config = dict(
    norm_place='pre',
    positions='learned',
    attn_scale=0.177,
    init='normal',
    lr_head=0.00711,
    steps=5820,
)
Each number is 500 + 40 x the weight over its row's rms, rounded and kept within 0 to 999. Layers, rows and columns count from 0. Numbers have three digits each. The size before them is the row's rms in percent of the matrix's.

# k: layer 5 attention key, 96x96, rms 0.219, rows 90-95, columns 48-95
# q: layer 5 attention query, 96x96, rms 0.234, rows 91-95, columns 48-95
# v: layer 5 attention value, 96x96, rms 0.181, rows 64-95, columns 48-95
# o: layer 5 attention output (transposed), 96x96, rms 0.17, rows 64-95, columns 48-95
# up: layer 5 MLP up, 384x96, rms 0.213, rows 0-90, columns 48-95
# down: layer 5 MLP down (transposed), 384x96, rms 0.211, rows 0-90, columns 48-95
k90 084:506501514570498501503497498543492507425528512524504494488492514410489448478470493432510560540471441557513439529409535516509509511481555548433557
q91 091:486470492492476528493581509536549484508479474443473549534440473550424522497508521487519560494507441467509488538517510486545529544400514533479478
k91 088:454452515504535541521463506546451543498599538540509460464502512452437458444543519490491511477507443485499476450472482558494478467518440555490447
q92 100:427492502480516569551531536491476442580521435508469519486459471463539497518507500457518537508529530551464535547500501475536516475468444516545553
k92 095:457555492460482481486499479474453495534473505508506465522524482512429548454520471438565443540551451518539495479573521476495509502553531465504462
q93 094:432451529532523518503477434515503519483458485520477441452497445552495528549546554450471468587589535503506465444590487497480497548440395548456537
k93 095:511489519534459531512482414477496501474397568540512469475463542541482528548484507463467513572500463510533516490523448496552484514488513527458460
q94 085:516512503466499535536456480476424447584446513616504486515506507455415494534501532531584553475510443479574470484472524484482556503476454547450476
k94 088:439505514501552570485499527433566516498518571585445480552505474437520500460481545531519501464484470457560496449516514440474539464541407566471509
q95 085:564456496529496582453578504468445487539458468506493484575483538470524481510548521517541451458539446526489452472520525525473539512499484531478528
k95 093:443555531504547540493470498505620557488488566555473496516491543510533520516520492462519505538481446454461513514496564475486521451518567503547457
v64 084:487487545541472515564514468517526464542474508551481498490468504473481398494546480477476611515545497558490504577499474488479477490443477497497456
o64 082:468529494496407480444477483482500532512488475505499582459605500431468519478529493387520521484481492436563458501447498440455475502519416449524481
v65 091:513416525465541450485500539459546494480518501492507530501488471482467571468465518583480478568432467526503506462537508575488546514476463459464498
o65 085:447569520521484518461478421495464532504509430506490553526531388461470532463502474549462527486495541502591523518472481483493460521462480581445475
v66 096:505500496487577472474452436493492479446475469442503484501444439519455522466423423469547521440509567500553467532524538558570502502486559532573510
o66 093:470507461494463520505503570525536509485538525534540485541581487518593551552454560601509503487506478516436535495450446512487509507534545488455478
v67 093:534492488482419467503495471386516505517548583551442495501575533473527519588528485476547481514491560502509472546500504493516503535453447550558418
o67 080:442482520503457450480503518441491483503486520496496478521474539519551524459525459368534566567435510459440534482456445536443466525429508526511541
v68 098:482545555470429502459431454493605587508549547543551470477508453490482546585480569513473527519609508487479509476433535418473456513480473482566513
o68 095:487495406510479471526451448433535435549482525491518551493504552492478484386506499524572541498487568508492464507520546576498562484501461480457431
v69 098:465504473536491436511523561520535470425507558481502531521488391523510443541441495472536422543441475483511518463515489514421526490479538494507538
o69 085:495476617487500510468564528482457522493535506493546510612555436469513471506461511556500485480592502501508561507490455512534470455528472571518501
v70 089:517543554528513449544413524461448473450506456502488539503538537481509551563508594487437457491526477457552497489581507503502444484430500529526507
o70 086:489533524434509509526535454528484482469419551527542518523433564534431469456451479456551442492523532555485467489485513514484463516479474549500471
v71 090:566498492454548529486523505487574448525471478550511448443519445517502526523492501540413481514486493485433577578451473531527493565459564525531521
o71 085:514493456497474529526534474494541475491427452491542442521461488461554430407520588491536467502532528548561541463527501499535502493496473474500478
v72 080:540525524478545465497548567494490551540533469470559554473495480483551472477384563485453538533544529397526490495531496490515444494454507464547468
o72 079:585545558417488450466502525475525492510422510475514455520557478558544383476486515554449549475529531444470494548500518524468478519467510447467501
v73 107:437502453474507532462508527497490458487480487532502522468486399451530481481498538443541451567527500536471507469606545442490493471552463455544517
o73 091:514509520473519576516499495501502536595530525547518528515474564504494530479561547488535552485466434504381523561522519524469505467481469532449448
v74 091:463515525487554454548440488479545556585504506501560489537503495498589494476501547459494477541506438423532446505495520512523524620508416513461443
o74 081:492452456582490507564509589479568438497491485496503523453419481550485561527519499500510558506442517476446480514503545466491519510493518550452499
v75 101:538494556517471392500557529416486549514508572528466539457491512541504506509452526528550471524534449540474537467417509452530514510418520546503472
o75 088:475540488544495461491532521467480494511473446436506507472481570516529462450516446474554487468589468434476462522472491558493537562470501441538482
v76 094:486538491514493491467477484539442543470560518586533553547496452484434554483465460423457451483532510519509451528570555527519484483534450454522466
o76 083:470461507492447503491432492516529481471488469593525503482554463519531530506551521482481587523433501558445491510485440444551558499502458602449493
v77 090:462475514470438446528540530536553510493475518530432414426512551544545434456523460443481452428547551558430522467576546433535519490461497526532539
o77 085:435557485503544521477545512456519487485447517537500555539515525517578570478508529515541517440522516514490445501580517507519519497540544419476552
v78 095:489547473451459497475509523498521549522476472462564541493518491576402527494513441466502507450461476465548489521539489550506454511474499503418541
o78 087:484493526432440471549462433484398456500453552513455492471479467477597511535458548479538488510558520495479469444540517461501500431465498511529498
v79 085:445539485415519565509530531480552459467519541468495469518452467492494552488574464466536517470492489478436495506456504427566526412500503485488490
o79 081:494459431476523476439472519545471501509505452490441516508480429527418473526473482469565409536479421523454476538492464515492568448509544499491519
v80 089:396563567565529468534449485509532417509533520495508445504517520412515411513545497553522535508572468520558520464541504496519535540549521465393506
o80 083:505562468471499502441527472578512548473586502434515488462460470478427516480523454470493539382524561473485552493461506467515501422559515495499564
v81 095:508482521465497517561538497445483502549508550486490510626486528419504427489486476525485408495488498479452459490430570549485506498510548534508535
o81 092:516488578569562471496518524458507531511521466477545481492550451533510484584470543457608446462484510458484494482458544414559519480491559482513503
v82 099:512490506503532467451426506482493484542585465482552472493427491482474467524519483502478556502571505501490492500631384535484471540467479519551487
o82 091:619483473487514534487468563470511515472510546567530499575516561451563502476535554506549510521467457509505489505427504477485481480590560461490549
v83 097:503564510508574473512514513550450495454534442500552500537533543437503469521480487524558509498537457544489544421513512447473461507431515550497504
o83 092:557524531469442511523561496580512505482518560401483500458523442451427516500541472478522501463513468535539521483486545469523495465480476541465445
v84 100:529440517507529432509479553518517504532570526432475490512542488565548419492514523488534496512469540533451578424480501555527463596538535476503506
o84 089:490482523502521519519558515491488492577485469489532596515499499427523472447470491561516464458512566471524548556459512530503507465429570504466515
v85 091:495524501485529502476515526534455551407497563473451436484522538502450473461508483508561503543517459559499515487423471505541502467509560515566535
o85 083:507464500503516535444468475504507423503547469446524554486454463531478530477498514496503512518514491471433489423549509501547414567462502501447530
v86 100:467470475489498535493617526437458523500452514512481499494474450467513582492512454509483553523502528526478487465542515595602580464526526559494485
o86 087:466465481476535531557507486481553503580465446510494503563519429539476525500505508513447451472528434499440534471514434525427543579564529542501561
v87 104:486463480531419507486504543467455509484499590485540456517534488475539472529516445523514572518527596455452523421525539484526558448534516480499537
o87 088:501501489485459471439532401511480466433491461481535498522519578498513464451560431560522536474526491448514494431478499523510509471478548509602511
v88 097:532574485528547531528509477481456464545455437479505536602538505508498559457536448481536448524528529502479446506545532572512539491469475436476449
o88 084:449500552450583460580556474462506517488513522432487483554506456505595484466546498454409499524485480592459531526487490467488498465503489570497513
v89 088:454550583494549500510497545418514521517472557515446492474570494490465495464496433472521488551540515532563478515518477482519600413511414497499543
o89 078:483554501481501483547465508506482483492544454513414524477498534501509546481453513538454487473496430463476528505461484504449539476527541523385477
v90 088:536531470475461507510559508534512503345534549434487524450448514540553598415525519500445501478495563510466444505547525511531488482500482505437550
o90 087:488543568517503495508457548455508501553499494518525423544592482462493525527499541457491542485508502624441583551490496524556515530502494518494516
v91 087:495481540473497502579522530525588456416486478499462452450509440550484470539468428550516544525457506596533422457493505411554519494476510592495505
o91 082:505542428513445507488548509556456455543522539483520485483533451506467527475438475479454415486481524536473482446440475484504539505496482438493557
v92 089:492534461501551499468494466536565428505468468478544518530515544531500405464467514462504503549491489397494489493528404461512487490458481544492447
o92 085:455486486452530423446473448565498557520506512483412521583520578538458557543512481514521489542536529513566466546425553519555500514452500481475470
v93 109:552501495447494549576552461434491431552561477489487481506498473501507515454388457538514466456592556518534533507447472473487481477541509610529508
o93 094:541541452486471475555502560510548502460478483518438450523500518484472485488522534465522594536503458479594413497540459469475498438434484444512494
v94 101:520486505622513541523486541509567487517412461608501571466496513547526451515511534534515457550476517530555524520494535505554488519501482482532488
o94 093:502428442489519538472517490499510480464473524538425490478483515546526446510460541444460531477442536511544543501493480571498495476525524488517532
v95 094:528447500481530488559481602505523497516464546462501531441528505450438522592451514523429476520553517526528454486487449494435496468470426535432481
o95 085:470488536435500417559518568504461605423525505467529507477553500487500461441460470531528530481489502562522509492447487536576512591472541494440497
up0 109:475519469526513522473509447473505452458512531515531437428524521514468544510517464538494503533588536505454475476477535503461529550516471511546504
down0 112:506515445436437495546508488491631442511443532536540518480507486482499490443477519467418527508476486560475500510522434442489509519512549455524520
up1 094:538508447494512473554509433444510593459450475496474467555459519472465476491493514501558435511428477464457494483465535487533466564533566427553523
down1 096:438503506479513440549501576489539453476517441582535464503423506513457463528500505489461492527584519533517449490505448543516531423479515546465499
up2 096:442523518560442529540476472577540489491535527505431511466516488511560503492540497448540513582541565549521537583552576479539491528593523471513590
down2 086:549522562463552505509519529546514550464463461480552484495463482495466459539504470524487502473529496472517539451513458486501504454493552489452537
up3 101:533429442454546475497547450501544508498478516543529472516474526570569542504521480480543529487551444516536518515582528525503488464559494571512478
down3 113:552511573511488485558519529560511532507508425482452465434501489437430512480505475471468524512478545549462469447548472499550537483562550477429490
up4 099:510468513499551516401464559480572456527515484459472477469509530517436549440540485468476473485485459447461463451498493557481484539518531505467481
down4 098:505401488435487467525483446492450512500528440454530496508458477499466406439419478544524491490422476449513488568515511485488493490572456524529492
up5 106:469436487494545505489453414580453543509500498511447511456491561489498475455507556530509477532567517538478469513496502506490469467502505493561446
down5 102:507459482542459499470456480516523523470520529433578501491436470441447477553477418557524479503441418449523484507479528524492479505537567508540505
up6 091:495606500495513523508527520480459540548522562468474448519432495480490552532500481504603518476507503477500480529464505446553527586456445490486509
down6 080:486504441482436459528438516504505569469486495566508480533584498439564467463512505577459514460452525517408551508510555485463508458512485437556491
up7 097:438556469485486464480491483509476529509486457582513563491500552433516502513500448464458436418497501470548443495471502551457480501539478492554598
down7 097:462539464546466579534537473518468506444495582459475451511527412509566491501457461500533462513558522463546495453544449534510502484483542478459549
up8 094:555416460594470555560548466420510513504597469513532588501523521504490448515463473496529530489538505436449419513454520603494457479507489539464464
down8 093:451528516521498479472495550529513479461566523435497464531484537486489476586485494479540488482515517487526482502474523516404473551488439455464479
up9 106:497496533510491408574463447544506478496463496492527525472459480443551564488420534496401447478509492519516458531536495496473445485518519492545508
down9 107:542472455503562530509456477494539415495481622487564526497475481513499499469521457561528532463455501519522514496482520440540461466505505516499523
up10 105:512465515560555572497502496537475504563543486542494498517492485549531500549582506550559559513494510498478535478555463525533462470505496500526537
down10 108:488535451483433508529509496520488585473484472528497470519435493372503565443464576465435544484522530498569449514522514528585497510491487526495539
up11 097:600514503483472483548415458540521534515448510487373500503493539469477518497458493468554433556533538551530547506486464575512471481508564516480502
down11 090:511459469556533523520515508514543475505565463484521459547422574464577477487518573548428457473566517469484529455511468467517530530510563507566514
up12 101:441452485481496495507508422466521616481480485556560511552545562491437531451454513498428414471477494489501457528445479510515474474564543538534539
down12 102:483481511550454492482471460428512473504534493485540492476560543425506501469560454512553478483518531530535481499405465522515484527487509472530539
up13 097:587450512475504437545549531488489462460420530522505511448517462435525559520484530446486513439552491516543487460490545485490485521508436488532480
down13 093:488489444534523533524523584454580497488543499502491534428499504423496448439468577480577565499530512497497569509468444526495466481476541476519494
up14 089:501480476538547544557584485452585496473560471471582477520413426580490538490574547468497532470538474439474494469481435475486497514445514541465459
down14 105:550525487482539471518541526492440484509484565454442494451471475493535503535463501432463484502490469474551443537590507597476525547475491516450545
up15 088:472497503500555560470535553543565474563486517556507489535480463533459564487475542541517492541500508506516471569574559472526553538521507540528463
down15 088:494567524545492511501489500592517515475509538439496560526514537495562506559479459519569459437446433490482566430498482475507490503516432595506492
up16 098:571551494510412527529527542522533581486520561540531487495483520525542533492503526484529493445539518528492468464562450519487554551530528480555507
down16 104:473510564522537522523477457496529515569519448489545472476558494432479488508513444539490487531490493567613533495551532508448502531464578575574449
up17 102:552474508520500546447507487545453546506505501537487563482455516453510527509473487504570534554476444505492456548463525529543505484488531553516498
down17 097:491473489476446478426532476508504541471511511510499533496480422471437553488549522453451543439532519525561531514505537432508567544466446527489544
up18 113:550452490517489493504499494529500444488430457488415562452430474430528582530488534468514499522518598520526534536481531527558525499554484504581484
down18 088:519554550574496500465452491540513481408517520496533559450477502502552490526492517527506420484522502440432466487499514504460433488577463498438398
up19 109:478561498542498486501524498509494568523500487546500578525512551484533545516561542448568533537488489538449565511484609458523599524519520512491482
down19 090:451514492522513486492493532513470486444463453437502473515494489462487469505501494535502500469456476476499508495431445443562487498502474444505538
up20 094:527522551494541562468491480491490493481530497405514525473451513513450490493469473519515479473518514530457418490560469490446534457476591563427509
down20 089:441465481427512498510583507497539469478470431518502517437516555485528559482514545492493509539482547461432487517478512559511554530520498449557488
up21 109:538475503542543466483490543430562509432438439451444406488507509468487487553497531500507494490538556503556438476444540540456494449529436544467526
down21 109:481487411498462437442542510460478463467463482529509463551501436487463482532445516521494495532531530510440488462489479499539499500498463510457450
up22 087:478498475578522488439479494504554523549521553518554524469455498547466509480546521480485461510519489554497529486570518560535558491520573477462528
down22 079:575448498528522559483566513469425481575517528507464515508476496517406534598488463521492495474507472487456491569457488473500455472449492528543552
up23 097:506527466546526504526564485501558469399488467512446446503422462508514463468551534529517548538538530506487503480525512474559456497504560490472525
down23 098:537484471538510482521456494455472486526510580491548467587479482582488445451469489436578459580524458505576478562478496551495535552509525495492473
up24 096:501535496576440478469531519463545473513440434482417420492528496473477569513495442514520550483554549460527493547492504565519430543511500469502443
down24 095:465427490549593483509468508459471499408506483551427519477440525531488529511488552540508452428433571543525501523529524478506485429483508484517455
up25 086:498497476539570502510487570493541424516402477471520475537515498496498461495509554485536484514467471504520489485523466432470535499501468446461460
down25 076:457455496413477507436532469468483515438568552548606497522514530537425507586522434462489464502496527509572483480474516582544462559451515497500543
up26 097:422477562496496448502514561455545548548544487484520456459525539453507533505548498483473489509587501491559549552485516516518521398464459517485567
down26 101:563503495520508494536486477427408534548467546527488511521431546429506476492500541530516542523531513539457525506535467530467422533466462476444469
up27 105:479447487501519469518475475504472449465436517464532526493532493487482450530529482513535480401436499529443500409443446530525516488526492452488522
down27 090:471491479391487498496401434487531566486495571512557506495471517528472503421547520522494510468521502494550446564500431545459467493578500504476466
up28 101:492567464576507580500569565459485472506481429517504514485579453530449574453501476477432460439480487549507487526533488484441410509456493512486536
down28 112:538473451520418443556527529438406449571556490478519472514519562461481511464473581494504466519554487442483563526536564553514435430503534449566463
up29 087:516491516553481449486496574505542585408482467399512486489452493520510446429573496483517569524446490587492469577441468548516511456454477528500513
down29 096:462559500509521448552470497504491429576564425565542487536521493576514536514463495457528493445519488478464503501542479455508528507469516542569479
up30 101:487528433470381474452592452570549465537580558508491475431457488483457495518520490541486505466511530443532427566566448585508480496534512501527508
down30 105:436524449462411477452469555555511520543573527480439538534481407564510510479528428498550506448463478476487469476496380521530401566506517461514540
up31 088:539518552545542527484550496450529581441479483451567453495434479509520489527443487466548524514570516525467478455475576493491571469505524475535410
down31 076:479506418544506475528530548488436441476527480523494530522469549518474457475517544477494527471469479517442552483486489494496518512452527394494553
up32 096:451449507507522471502459533511510547486425517507475466514444473457477458504470445500452485502543427507475448474509538496406461440398510565494486
down32 082:478549449530492492492476446458458461449533487501593541446465563546532524542542491476461449517434526509456520512472509552525474474591466478497514
up33 099:476497432506483451537516476487491454503518441566452503468525473477493492526471523496469531499410518472514466521498482403411538434612379482447484
down33 096:502552483502510503487539502508513496469569560527464499533493483529567500566502559502480496457499414490499472458453425462583499497492517529505526
up34 103:498509410510452515538528485507527575538483504513488458501512530500548570431445491512516540489470473478549530510512503478547557514563457529478401
down34 112:474537535569533552467534478527504499498535447449467563467464503527526518500569607556399524516484477490493532494570484491472466487513583450495496
up35 091:544499460534567489611490497513531456447509471526519463506568538541434466467484506485517486529493491551434509553467464485507406514500489452464515
down35 082:519557497459471447474496517476539541450501519478429552537454564438516512544536553508413471429457450487577511509516553474405485465472482505529541
up36 106:510499510528481449580509563496498514512480530438545550494484482418551538412501537569451510537508541590472466536471546499548529556537530520529486
down36 102:568491468534487543464556442488556539437514507508519490551471539501501485525479464473468481529489477410580540524504487525471501485522490521496505
up37 106:445480510533525529506561529410516499495482486448536527452441510427567581522499508491520476469501458498521442513576460479555490572598395458497575
down37 107:523521461540548421586484520550498488500473540482455510516477498495430384440532506476465446535516522475417501556494530527473516442491536438473491
up38 089:460426512512482495527523535516526558534524488511538502511413430438536551526423510490532469434537513523546474449475472524438465474505422569536476
down38 090:458537488484527491414556477549436493488516469523482550476490511549501461531480472517506505487464471507446454428464524503399530461520536546490532
up39 116:504520489505512387528421441551534481562473460554435536568581495484431455415434520521481539468510458530499451503513447471493453474455457488502475
down39 107:502506483480526495483449542412519535587498444534448436494526575460462534490495502448501490440509523492523523526553425489504466498460502464473476
up40 107:436436385476487460461503530479473550543479507527522528455561501554561517546506447497494485502502506488490455567461500500521547395460536595449559
down40 109:469470533509520464477415566543569468544490511502439459481452543452477523510393518513478472498478541459548483521502511452554435523470498495494466
up41 098:469518493527539519495504476479518520457472455426450554524553478520515535406501563509521525476485491512508518523522467526625506527592518514547519
down41 101:509491565490533524481484486562443502505515536555509484521488517483514563530466553536516488513499506442542560502546436541451517587577510502486494
up42 093:433427468475411490470456484492522473516512537501504559519499477498529517440507483490466552535480482503514500466564420427433529514491484421477520
down42 091:509468462482504512438490434529466554550446475510448479567498526418520503498542498512491536451508494527513507499425436453530438469440491547499501
up43 097:493456534507568502486440471431467516515500421555511512519508459495517535465498536494542473475438507546463490535519517433533603559600528488497546
down43 066:558507468537515478488527533524399454530535496464483497521533521523486460567483464519516456489434530549499504453498512454559468487369525552477549
up44 093:459424479481488507592495453512505412459520548471465535491423485513527520484533552449508520516532491514497477409531496503504499519498457515544517
down44 089:516519535535462562497532489517456537581561439461496544532545533539508481528478522536512548469405497561531526456598457452486542518445471584513493
up45 103:499512512504500469484521503509498584518453435535546516516483535418514472472619529546515450491522499542534510464464487495516512479470553541529613
down45 115:456480560522567531480489530530462516455485463508496501465496520464495495431488488448537516541527518529623475500574533508480545477559465470420416
up46 100:510439469430562492450536463474463440478420457431532509498480501468504521517559461509520501450510513509463469519483623470528527537492539531516447
down46 110:525510524481502494632458522458445478488517531463515564547488510503546501445543489511472473460487509494530445526508538493469518565509562515468525
up47 096:474479505594515535517547518552412570489477442480500453489493627489558516486477516444523506490470536506474474488507576513465484470491527506459534
down47 097:465572545564552406470524490551567489478544538539512523432494466528505548500522485555507434554461521502443492518478484529445556512499465522598500
up48 105:519530518529526520491451459533528534519531485481441505486495482541456487475492476480528533580464499480457447504551468486427453496460492382461532
down48 101:514510501523499450481586513466493463510494534447629509516488526556543520487444474495491452457480516505511439456517514559536511468506504542472490
up49 088:573522487579488468424488512439525470547515522537549519457508457509497501459520483489589585503509461518424518456551435559477525513568574505509482
down49 075:483502531470504504500486540491460497432522501444496454589609511478539491453573504530463500551510510561516506490500560492498537484422473524485520
up50 101:500459462512439444477525514518485492482534442533523453458413508494464497456621437528525541500520492532438517545465534536455443449506566427515525
down50 106:476397475478452534541489477545560533521452450554498595466533492449557525519512539543535489479485514525525554439440577490461523576460439529487508
up51 088:504464474460589515436519480529487569561528490449470478503532460427475496459471487510529471545471485624474507500474541587526489464477520492526467
down51 094:534520493539467509445549498475506456460525524426533465565514543476440472565616459519491467504574470472527540437444436469494473450473570469473505
up52 098:499550437487475531470430471451527513512522502507529486514466523495408515457496569502498500470454488511491493517557541529457539510537521498461477
down52 117:444530447508492440532488569467474459538490541502495482442499426462504480451498486525533449503521515490471521443511528500556473514525526457486560
up53 095:519518511510454585489519472454526494464511483438523546451494474474474451390491530565533514425485526495504503513472565567543506474484536589495451
down53 090:518558555568411505425417480513516521463501480513487585470498507578540539488565457475466515481452542483473445510538557512463499482453494505491545
up54 093:447521486473451537512448525470523491454495456518433501508494595514504563458470544468476487533492524507388501513492480529521563463520475584594508
down54 101:521511500539461512457500493519543460515492563504533503472480519492484505459553557534593540442489518560538501537418459505509492525448527527438480
up55 104:584455490486474440529556521497455547516461439501489472496518496541494514537547518476501541477501437530440540447430542453460490533441500503541596
down55 101:460479515483474471460491517458500566501492468526459471502538428492441557542542535424487486454534574471488491496471582582494534491470554486562501
up56 113:518510533511474453520472499534408565491489436526488492455524523563455462474513493450482480448391488561517494461482519522493493511453472489552497
down56 101:483524590527548438533454431447499509522491576474452437542514546467533508512471530605448558531507531450457514542502503490554542414481500486543480
up57 088:550572513509504513571562511522491587533539444499546502500493480620469467515502463507524545576575502442572552552466524497495518470510517510478496
down57 090:458533554456444483538488537524465489481518516587463531541527472464524469567507519530385397496444503547494467498525412461548456490502492473500522
up58 101:523399523486494446439465499497506457473446514464515444532562455474563463504484576485523492542562499537504519503513516555522544438563459408551470
down58 084:549529440447509547507503517428438492516558490491500523546557495558529525435575526464457510428489493522451497465515461523570567449533546461529496
up59 094:485495518506500478519434450525560511522512499466519492488523414492511522437575549509495555496552456514528552514548551495540519589509524464545515
down59 106:523546543540525442491519503439583548558519534518411492432483536495548497468471539455526494520456462527463461505470449565560417520522497484522475
up60 106:514479443497458475485503557495505532442435565420523440535498556520452478476502492505416485551460438451453494480564479524425533423489582509442506
down60 110:446530487519437550457479476471483508474540494577508457468519348479546503505538473534519501467500508479466476500430534491508453555543561543500484
up61 090:556476507588489456530461505458551467503477540516499552520507506501545539496559513464516581493568499526539460498429503515450475432492604486494406
down61 102:479448545445489490470462523533490487495516508477527541502489445462515503554482487535417423472434441548479513482534494517547526604517485522461535
up62 099:416492488484516574498581406477480551491476438510524456463556487420432503491488447490456524472546492500455482523466560481519502559462415492539539
down62 103:530532551479463512482498544503488554479511456554459469497484529484438492543509536524505577478501479455505504457523430512563597535492493514589490
up63 104:543548550529480445538546448513501536589553534546534478555488539449472517531471567500554520510500522504412503548543507473493486502501489546461496
down63 095:495477502472496482472558535580544533429495535530554491524506521440618472560471553504455467517487488494491530426546555488494526497513449614531510
up64 093:490454456470483476464567558479454591580457468539525548529492483476530502470538470519504538513522439561505574549459421485469498487517459506521516
down64 101:541455488501503495526440554466488436466574507457529553458482427512488514501505530515488411508533553419512472472515507571516485581531484412535491
up65 107:522473487432470548503589553472518459520513456485486529502477568491490543469527467449488548529433495482571461474414488528460482502540542538513523
down65 101:527514490493518518435519543463544508535474450430480477534444445460474546469528485507513428448524513472498494468543498495612463550510517518484484
up66 102:518578525495545501492514474509521557447438480444465439545494459477442508509567482528507426523531465433453512504525530466513512555536499445536442
down66 099:518515451474489649425455411538579517414524457527457456470494468468492472564455505525443479459432529547457519525516481519559524458462482477523514
up67 113:451463443457467515512494481499422536470489436460470478451502509433464464505428463483525474437447436476452492418564463468464467484492493480464519
down67 092:495471475457486489468458506469440529507511562489490532440424514451442477539447479455455434464536510498540530434498479504486471533490513543439467
up68 097:459485521484466340475490526486475461447550510451481506470503437486482465457450478425482447566445498492540514401528580446500531470481496494579493
down68 085:516568505467479504564470560443426512524530474549569512513446482504499516503518453472514424536458496461519435464429512535495460514504540507449510
up69 109:538515524477443486547543576495487532486466450497430458442490534427519505531506457534481526490510515531485485498488494527443551487409469471512526
down69 101:512477487576623488495444468488485504487484470462547505490527498561508472490468436459433487444443538505505510450480556520512504517584492499575510
up70 106:551477494458564527490496475559537496440434509529426531457470478458504547551487463446519475480466397438581496579519492510489485507540483528469530
down70 101:470465507516541534529511470558473494532513489494539575498454521531479459494408433568524499547488442553545526446520512482493477563496484544531508
up71 107:505508474496595504471460521536469469474488512417442468532534465528535505460487430438517503513565509548422497495506365562454522561517493516520577
down71 102:539457477501525434519565522486422480492445449462498504527462464424504486581436463557427489485499537505474459516582509492466485446530475506506493
up72 112:483499448439455582499544590496555502483499518473431439504486468542508613480406538453542369512491493509525566485544482563471542512512485491508503
down72 122:529496530584514543546416414539519521479483430453448577502501580505492520533509509464573566474514495530469499526449517462498475508489463519535502
up73 098:476549514521491472514485527596531483453497452511543489471531558487485492449569487518525475423525494465430535511533496503523489475465466542397536
down73 103:492458509513613456518575504443578474496489489493564467481532487465474518467544470529498532494590506530536533513522563540485522528541538570520512
up74 105:470507477527512517540491483481495526595534461554593540532482504526443537539479519403523572512438523557528551547502513576463450508533494502548518
down74 101:496512511480531514499558573480484514515395575563488464510600477484533515469496566397487549438519471505491513492495490458510605493474500528526489
up75 098:514477455506413443495517508482460447548507489498484509490581457527484516489514483478590496457482518507406482500523502461552512593455490495571455
down75 098:544451493424484541549468546536480530496549546558518614477440511493532499526494437481516525468484501583523520522502544518494490462496455491528444
up76 108:453474544455498477521489458568559538470452538532552450514445553491520507480557523518555502534553487510537541502537472448516471483474425472570566
down76 109:526482494522498470546508515539456462509545486481544586545512470562482490498556407541527482494422470509456475508422481486429526534542523570482487
up77 096:505511459502536452436422501559543483427463503575426512507495476532604450466540495466530489548549506498599477457504451516453521450494500490535504
down77 099:491487383439441528524480512502563460548566519543503527544473504515473466499489477397510457476547425592514567522416509445512483495454543499533570
up78 108:495483523478471454513562434487434504512462473611516415510554475481515510544528542427525434456499479543546488483466501611459463447442432462502448
down78 107:471452491454504508498467503518540491540464456473567489583566472493488451462474500438505486493451508522491535504520568448506454444511430486475545
up79 096:510525503495436548477477425516521507551555497478505482528487512541421482550510475490519515554471554602490474404539489483424510447504520488553454
down79 099:550502534434535466514429541549424490577489511537485495458492549519592549536551530445534486493471514481529496468532535454494483518483445420485534
up80 091:544510482573484478413544501494536553439556510470500501435496420454537504477514522519481534573585497469526488443542530529443520481475477500463523
down80 082:491527521478487468466527519520455507467492462500492479515573510439426530493480534511524485518495467481453480470535505446502410483482524521536608
up81 088:533530471523472535502494521457485514419430497513478427464555538439449491474471455537446515478524559438490483438550489570451518491424476517488490
down81 090:539458599542554511523460501524501574423554513475523505466483450518503557512492447502523479505493496460490433524456521592574451504490525484473457
up82 109:460537511519474513591464574448478542502447503477471499530496497500470526444536531505551458542495532530448609571541552452442486492497484480496493
down82 113:468496465556462517497467442477446547544527514462391496547543480528529529431519515530482466533522386463479481510478458529558510483509604475450495
up83 113:413496460517534518466526511498557416482467466558432582522526520478503527527496554485469487551477420482462478525444490499438441426425464543532575
down83 107:472497440481505471571567490396558480501497485504460504484556485526500484493501501576573530581527471484463532532501454526544527470480474492450488
up84 095:578497505509481505571492474467451511504441540514511530512532508573472490507472512510559489491472487542480491508434525574486431578570473424487489
down84 087:503563470507522560472498510564527532515521471469492490501459505470503447519505545458473547508530551493580555545593469468427436540465506540476504
up85 091:514530476584541537445529470495508448478489490554451573494497471568504469510479438487488460528475466524402511505518554496471535586515503458455551
down85 102:539488451430461497533520482503559499529561545509522484567496468481489502470515496475570508428479505529527534524541477529551555512532420515524463
up86 094:567520502532474484460519500492519464535499524465506482540507465481582465468518541508509546469565502522490498491414466540443487434530535543478482
down86 089:536433448509454432517574475489505478541535454467473483530443466499537525534501501473421404468529531513546455548560481469538503533532504437533516
up87 109:473502492491490552477506499413536552504456490424482532497522528503541561529526506523534442597485584436489519562499540543507511449474460494496518
down87 113:459518473509558441519527473492463469464387457448509489583565437532461519445444492464524554541513505509480416528529527525485554588515472527509455
up88 109:569467459493481525512421487484568496519462509447524439474554473514448479443479546446502485466533553532528438527550499505463443520520460411509508
down88 124:501533499473570534476489552551592546465446603469442496487477506457522475532569442491479465477480547439506518463492516462627531501549453467481554
up89 117:418470481440494513468493450570530475431432494469492493524515487470523527445550500561491522449473430484532489530511468516544542534521458446511513
down89 111:450476517491517560506428556525489565482479438531375480449497539445511499558519542496463530416472484443467508536495457519521488476419498468460469
up90 101:503500475606526443575534512544591547533574478544513513507498506505570541423535490491493561506563424523440473490520519550474585515529513515468490
down90 099:462495484508507601469505502517596456448521508478516512539536507427488473494473494498505539466535496483566586457454532448490529546523547486474521